{
  "d_mlp": 1024,
  "positions": "learned",
  "parallel_block": false,
  "init": "normal",
  "init_std_up": 0.0272,
  "decay_shape": "linear"
}
Each number is 128 + 24 x the weight over its row's rms, rounded and kept within 0 to 255. Layers, rows and columns count from 0. The size above them is the row's rms in percent of the matrix's.

# layer 2 attention key, 512x512, rms 0.0831, rows 214-262, columns 128-191
size [ 84  78  79  73  74  75  80  77  82  83  77  77  75  73  80  80  75  79  75  73  80  84  83  80  77  76  74  78  83  85  82  80  83  80  78  81  83  79  83  81  83  76 118 119 120 121 112 124 116]
[[140 122 105 111 149 158 108 133 130 133 170 103 124 133  90 143 130 123 111 143 115 136 153 133 145 156  68 131 189 144 173 122 139 128 162 134 184 149 168 132 135 118 141 117 129  98 148 112 155 163 163 154  93 104 150 135 103 146 115 127 162 168 146 135]
 [ 83  86 121 173 109 137 138 126 117 134 113 170 138 133 120 142 158 154 123 100 126 169 143 116 188 119 140 110 142 101 135 125 111  97 118 124 115 123 109 134  86 162  85 140 158 107 117 127  93 158 157 146 127  72  92  87 141 117 116  91 124 144 139 111]
 [ 98 145 130 122 134 111 108 101 172 137 126 101 133 123 119 155 162 123 162 144 145 106 159 134 123  94  88 134  86 156 160 139 139 160 138 122 123 103  95 135 111 112 147 126 137 113 160 115 170 125 121 138 126 142  94 148 113 131 160 146 165 103 130  82]
 [ 97 142 142 132 164 101 133 147 134 135  97 129 142 111 104 125 126 182 151 154 129 142 150 111 154 101 126 146 124 107 151 134 130 123  92 127 140 114 132  95  70  93 121 159  83 147 145 108 158  97 149 150 128  86 117 132  99 143  87 102  99 116 107  99]
 [131  71 103 145 102 109 139 147 115  89 106 110 141 108 132  98 121 129 143 114  88 118 129 143 127 113 126  89 155 118 139 103 115 139 151 163 123 137  77 175 155 122 111 164 124  99 120 166 118 128 140 134 144 126 178 149 116 154 115 122  84 142 127 124]
 [113 170  98  98 182 150 129 149 177 139 146 111  87 122 128 101 121 101 125 123 128 131  97 108 120 128 137 102 147 137 109 125 132 172 121 129 116 125 146 111 118 119  87 161 102 148 122 105 165 121 113 137 147 117 152 158 161  86 129 133  89 122 131 146]
 [111 116  95 129  90 139 139 129 129 172 157 129 106 141 134 141 102 131 172 147 134 103 116 137 126 136 156 114 106 125 144 110 113 128 111 173  74 167 123 130  79 130 102  73 121 119 152  85 121 126 128 113 124 136 151 131 117 130 124  91 152 146 148 133]
 [ 83 140 100 119  98 166 130 130 135 115 128 119 124 157 132 144 140 177 112 112 139 148 142 106 106  87 131 133 109 111 117 123 146 122 109 173 165 139 138 108  96 146 138 119 165 134  95 127 108  98  90 204 216 112 167 142 123 171 121 126 113 124 134 138]
 [137 176 176 122  67 132 117 121 133 165  98 115 120 139 152 148 107 156 111 122 107 142 155 179 114 158 101 110 143 116  81 139  77 104 130 141 136 165 118 145 104 114 122 135 133 137 118 127 165 152 194 115 110 132 167 169 167 133 137 125 133 163 163 153]
 [114 120 145 102 174 186  99 134 135 112 144 132  98 142 175 127 115 150 117 113 142 111 125 127 119 136 155  87 143 102 136 168 112 113 126 119 137 182 134 108 123 142 105 126 131 133 135 144 133 105 117 103 111 138 110 121 101 139 135 169 143 160 106 125]
 [144 140 162 106 154 101 113 130  87 130 110  59 179 130 112 127 124 140 121 119 109 109 146 142 114 158 111 113 101 107  80 121 130 170 165  86 158 130 147 110 130 162 156 160 142  90  96 133 133 133 136 102 123 118 155 119 125 119 145 120 152 116 124  70]
 [140 129 137 116 134 135 145 112 115 117 107 164  81 151 151  87 183 106 136 117 138 159 116 146 116 136 174 103  92 112 156 115 143  93 162 165  96 103 144 167 150 151 144 113 140 124 105 128 116 165 117 123 174 126 110 152 130 163 145 134 123 138 133  80]
 [102 163 118 145 174 127  89 102 118 120 155 148 160 151 137 124  92  94 139 136 161 140 169  98 139 133 115 138 122 114 149 137 134 120  94 141 146  86 144 143  93 145  81 157 145 121 110 146  78  94 167 140 153 122 136 136 122 120 127 158  98 105  86 140]
 [167 129 127 115 151  78 184 113 135 125 168 148 156 104 120 145 131 133 113 129 145 130 148 159 127 136 136 121 163 121 158 132 108  94  95 160 128  84 136 132 102 125  92 153 142 179 133 128 138 124 132 157 163 115 106 160 122  85  99 171 110 143 120 115]
 [141 173 111 105 138 151  95 170 134 201 141 139 132 179 172 120 141 125 138 110 151 155 130 159 105 156 101 144 130 124 143  67 120 101  96 103 142 116 138 104 132  80 106 181 135  88 104 110  83 126 124 128 149 119 110 133  97 139 150 148 116 120 110 115]
 [137 101 154 128 135 126 163 117  92 123 139 127 162 116 131 146 163 166  85 165 110 162 120 123 114 117 160 114  99 119 104 116 106 136 147 107 107 139 154 136  98 132 113 142 115 136 116 134 187 106 139 125  76 166 150 127 139 102 122  70 116 178 152 131]
 [127 170 145  96 155 125 128 123 135 132 118 144 163 113 108 128 173 123  77 151 105 120 156 138 110 134 110 139 174 131 112 118  88 155 134 140 110 119  99 128 151 106 151 135 146 153  94 133 114 124 114 124 173 162 130 151 124 120 159  98  86  98 145 134]
 [155 129 118 142 156 143 173 148 106 144 148 188  82 110 140 140 129 135 161 119 131 115 138 117 117 138 124 145 162 128 130 105 130 141 101 171 152 128 165 111 106 160 125 129 142 140 134 150 134 138 137 120 149 146 144 151 143 146 115 157  92  88 147 113]
 [120  90 134 109 142 119  90 137 146 156 108  53 153 145  98 155 133  99 163 153 138 119 121 123 139 156 106  92  92 122 153 109 110 100 105 154 105 145  63  91 113 109 130 144 127  97 159 158  68 137 139 141 124 166 151 104 134 105 116 129 117 127  72  73]
 [ 73 128 168 114 146 153 116 146 151 200 112 103 117 116 143 134 116 154 137  94 138 144 130 189 144 171 111 155 134 102 136 109 142 115 109  82 144 145 108 143 157 106 146 124  94 137  96  78 113 131 187 123 106 104 116 138 133 121 114 161 106 138 144 125]
 [156 113 111  67 130 127 123 161 154 129 181 125 129 146 162  87 147 157 110 130 155 120 139 158 141 119 106 134  97 121  75  95 137 129  68  96 137 124 114 153 127 139 124 141 145 135 109 132 117 141 120 113 135 123 144 154 154  91 142 138 110 130 111 129]
 [126  89 148 114 115 147 140 124 155 125 107 133 128 117 145 128 156 138  94 118 102 141 157 144  97 123 100 117 131 154 101 108  97 130 111 149 127 118 111 141 101  97 142 104 141 100 135 134 132 106 159  98 162  97 106 125 142 148 164 126 112 137  96 140]
 [148 155 137 132 127  84 126 141 141 121 105 176 128 118 133 102 128 106 127 151 142 137 121 131 121 117 160 164 167 159 104 133 161  99 115  92 129 155 115 119 154  98  85 124 124 169 114 171 137 109 132 116 122 142  98 119  97 109 123 187 109 182 112 101]
 [129 159 133 140 122 112 125 130 139 120 165 143 100 117 137 127 128 139 137 150 160 109 159 183 113 131 115 113 126 150 126 142 173 138 124 155 141  70 149 162 127 146 181 144  90 121 120 140 117 169 119 128 107 109 125 172 129 146 149 162 146 155 177 119]
 [145 121 140 132 151 145 145 128 162 119 153 188 164 141 113 169 132  55 151 129 164 155 150 117 114 135 127 140  59 132 133 135 103 102 119 116 143 112 115 137  85 134 145 128 130 100 127 121 121 115 107 111 132 112 149 133 184 151  96 120  88 152  95 111]
 [136 110 118 162 158  63 153 134 149 121 150 116 112 141 136  73 140 112  93 148 115 115 125 100 140 114 144 128 156 119 139  98 109 138 132 118 118 154  64 157 124 166 150 130 144 125 131 120 167 130 130 157 185 189 138 124 107 110 100 144 119 115 128 166]
 [104 159 210 147 155 150 145 172 110 139  94 158 160 112 170 170 156 156 165 123 161 122 133 146 123 163 166 112 101 101 141 141 141 117 103 132 105 112 129 151 140 109 137 136 142 145 110 124 150 130 126 133 144 108 162 137 169 124 127 102 139 141 131 167]
 [135 146 121 136 149 127 111  81 191 160 118 171 147 108 105 133 121 176 123 153 166 130 133  96 133  99 131 142 147  82 150 122 162 118 111 109 141 146 106  93 129 174 154 128 111  88 106 114 147 166 127 148 121 150 130 161 141 165 172 168 130 142 114 131]
 [111 113 162 139 156 148 110 150 150 112 108 115 115 132  90  95 118 108 118 112  99 126 122 114 127 138 123  99 135  99  97 129 144 124 126  82 146 148 140 144 125 135 113 112 146 124  83 108  89  95 114 152 154  93 111 131  58 100 152 155 126 105 153 129]
 [134 174 110 119 101 142 156 113 138 102  86 124 152  99 143 124 132 144  79  97 126 143 107 127 142 143  91 145 104 118 122 130 126 129  86 133  93 120 107 127 147 102 136 126 123 131  84  82 128 108 117 134 138 109  96 107 164 134 122  72  91 122 155 118]
 [110 126  92 122 109 108 116 155 105 125 148  70  96 151  95 167 146 118 154 149 121 100 112 146  92 110 147 133 132 153 144 135 133 161 114 139 145 128 123  70 111 145 124 145 137 107 106 105  97 114 141 106 116 102 125 135 100 112 137 114 114 162 115 112]
 [138  98 149 140 112 124 153 144 177 103 117 133 175 102 133 102 141  88 212 165 115 119  78 108 111 142 125 119 110 167 161 117 108 156 104 137 156 131 128 142 147 179 124 153 165 109 169 152 137  95 140 144 113 104 157 155 139 140 129 166  92 139 100 122]
 [119 127 147 117  94 125 108 122  99  76 144 106 138 119 128 107 104 122  83 126  65 116 172  59 162 150 137 153 151 132 110 130 108  90 135 108 149 137 120 105 113 117 128 153 145 120 136 137 143 108 114 129 127 140 124 139 148 116 179 147 103 113 121 142]
 [ 85 172 159 119 133  88 122 140 142 167  93 123  90  88  87 136 132 115 112 136 135 125 153 115 145 139  87 137 147 158 160 146 129 122 132 121 158 173  99 132 112 140  67 161 161 127 115 110 116 140 162 134 158 106 113 144 111 117 108 119 129 195  98 128]
 [176 135 152 134 151 153 112 137 138 144 102 127 106 101 108 147  85 125 105 127 115 141  91  89 110 107 110 133 131 155 138 169 112 115 150 129 107 142 118 144 147  74 153 103 157 134 174  96  82 123 111 131 143  77 118 121 123 131 161  97 114 122 156  95]
 [ 99 107 146 105 150 129 122 149 141 108 105 162 108 133 106 112  92 176 142 124 158 132 141 133 126  88 139  94 157 113 141 111 138 145 184 149 153 137  91 136 152 132 140 149 106 109  99 137 147 161 150 145 113 119 172 138 138 157 121 183 136 156 115 151]
 [133 115 148 116 171 113 145 159 147 117 125 112 173 144 105 100 123  93 127 165 122 115 104 147 123 128 105 184 148 110 134 114 114 131 157 133 115 135 113 128 103 179 126 126 110 142 134 124 107 168 108 112 142 115  84 112 122 153 169 158 142 103 110 163]
 [170 150 137  93 125 125 168 139 179 136 154 133 101 127 109 136 139 126 141 181 142 127 129 114 148 148 154 183 117  86 131  87 111 150 138 159  92 115 145 166 126 155 128 129 129 132  98  92 135 132 160 175 132 142 140 149 103 110 144 160  98 108 112 140]
 [ 81 118  84 141 133 108 112 107 111 121 121 174 160 117 111  87 133 189 151 119 136 152 134  95 122  92 165 150 125 102 153 135 126 112 118 131 159 146 106  89 123 123 139 137 113 162  95  96 114 103 111 140 114 114 113 114 109 154 143 124  95 104 140 152]
 [162 116 159 122  70 167 150 121 100 147  97  89  99  96 131 146 146 143 167  79 105 128 127  66 114 137 130 103 137 134 157 124 142 172 111 125 117 127 109  74 144 152 118 158 135  80 140 159 130 128 175  68 122 116 123 125 146 142 125 161 109 110 115 144]
 [134 155 128 166 117 109 121 143 138 121 134 141 198 114 132 102 113 103 130  89 150 128 148 113 153  99 130 128 138 136 166 171  94 118 130 138 128  85 114 127 121 114 112 117  80 151 104  93 150  92 139 130 123 123 160 131 173 149  84 125 128 153  90 142]
 [156 142 131 110 115 130 125 153 140  74 182 163 134 127  99 151 121  92 167 139 114 122 188 124 130 169 128 155 111 127 132 139 127 106 149 159 129 148 157 141 138 142 134 143 126 120 141  93  73 136 132 155 122 105 146 152 179 100 132  75 116 125 172 194]
 [136 137 144 146  91  87 154 103 162 126 122  94 101 136 115 138 105  96 159 123 127 145 121  76 108 157 134 121 175 140 137 101 158 139 122  94  83  80 114 136 119 120 122 122 130  81 188  91  75 153 109 129 143 167 133 147 124 145 110 127 134 109 149 128]
 [ 93 137  96 137 173 116 129 107 125 156 117 156 138 155 144 140 112 137 138 149 129 130 130 117 121 113 133 145  98 119 122 146  82 127 125 128  99 181 109 170 110 141 170 120 160 127 173 115 105 135 143 113 186 138 148  87 116 134  95  91 169 148 123 110]
 [107 103  96 123 117 129  95 105  89 154 148 141 165 118 114  87 169 133 129 162 112 143 129  97 116 145 103 122 113 156  92 118 118 144 146 123 121 129 114 118 151 127 133 109 124  98 132  89 179 131 153  93 146 136 129 119 138 122 119 136 167 130 151 106]
 [129 169 117 133 126 137 133 174 147 119 109 151 190 113 139 115 129 108 158 138 132 155 112  93 142 129 119 128 100 112 112 120 119 121 112 119 129 116 132  99 133 179 156 112 128 123 108 104  75 120  68 127 113 125  99 161 144 107 118 112 187 102 131 127]
 [ 95 166 116 123 120  85 111 162 165 120 116 118 123 140  86 122 155 118 158 114 125 106 150 192 117 136 145 159 155 132  75  95 125 103 128  93 137 120 152  75 125 157 133 138 173 162 135 126 105 106 130 135 114 122 133 119 136 128 132 140 135 120 153 138]
 [175 166 109  85 174 201 133 108 116 142 123 116 136 151 203 149 142  99 114 134 144 156 116 137 121 131 153  62 140 112 137 109 118 157 115 111 142 141  94 153 119 150 163 125 115 134 117 144 143 129 127 123 140 106 163 131 111 139 141 110 137 124 129 115]
 [143 110 132 142 125 118 120 125 141 163 120 100 131 115 103 119 132 115 121 131 123 148 143 127 111 118 127 147 120 133 138 120 114 116 125 103 164 122 121  97 144  96  75 166 134  99 107 126  97 124 148  75 111 140 117  98  88 119 136 144  86 134 133 119]]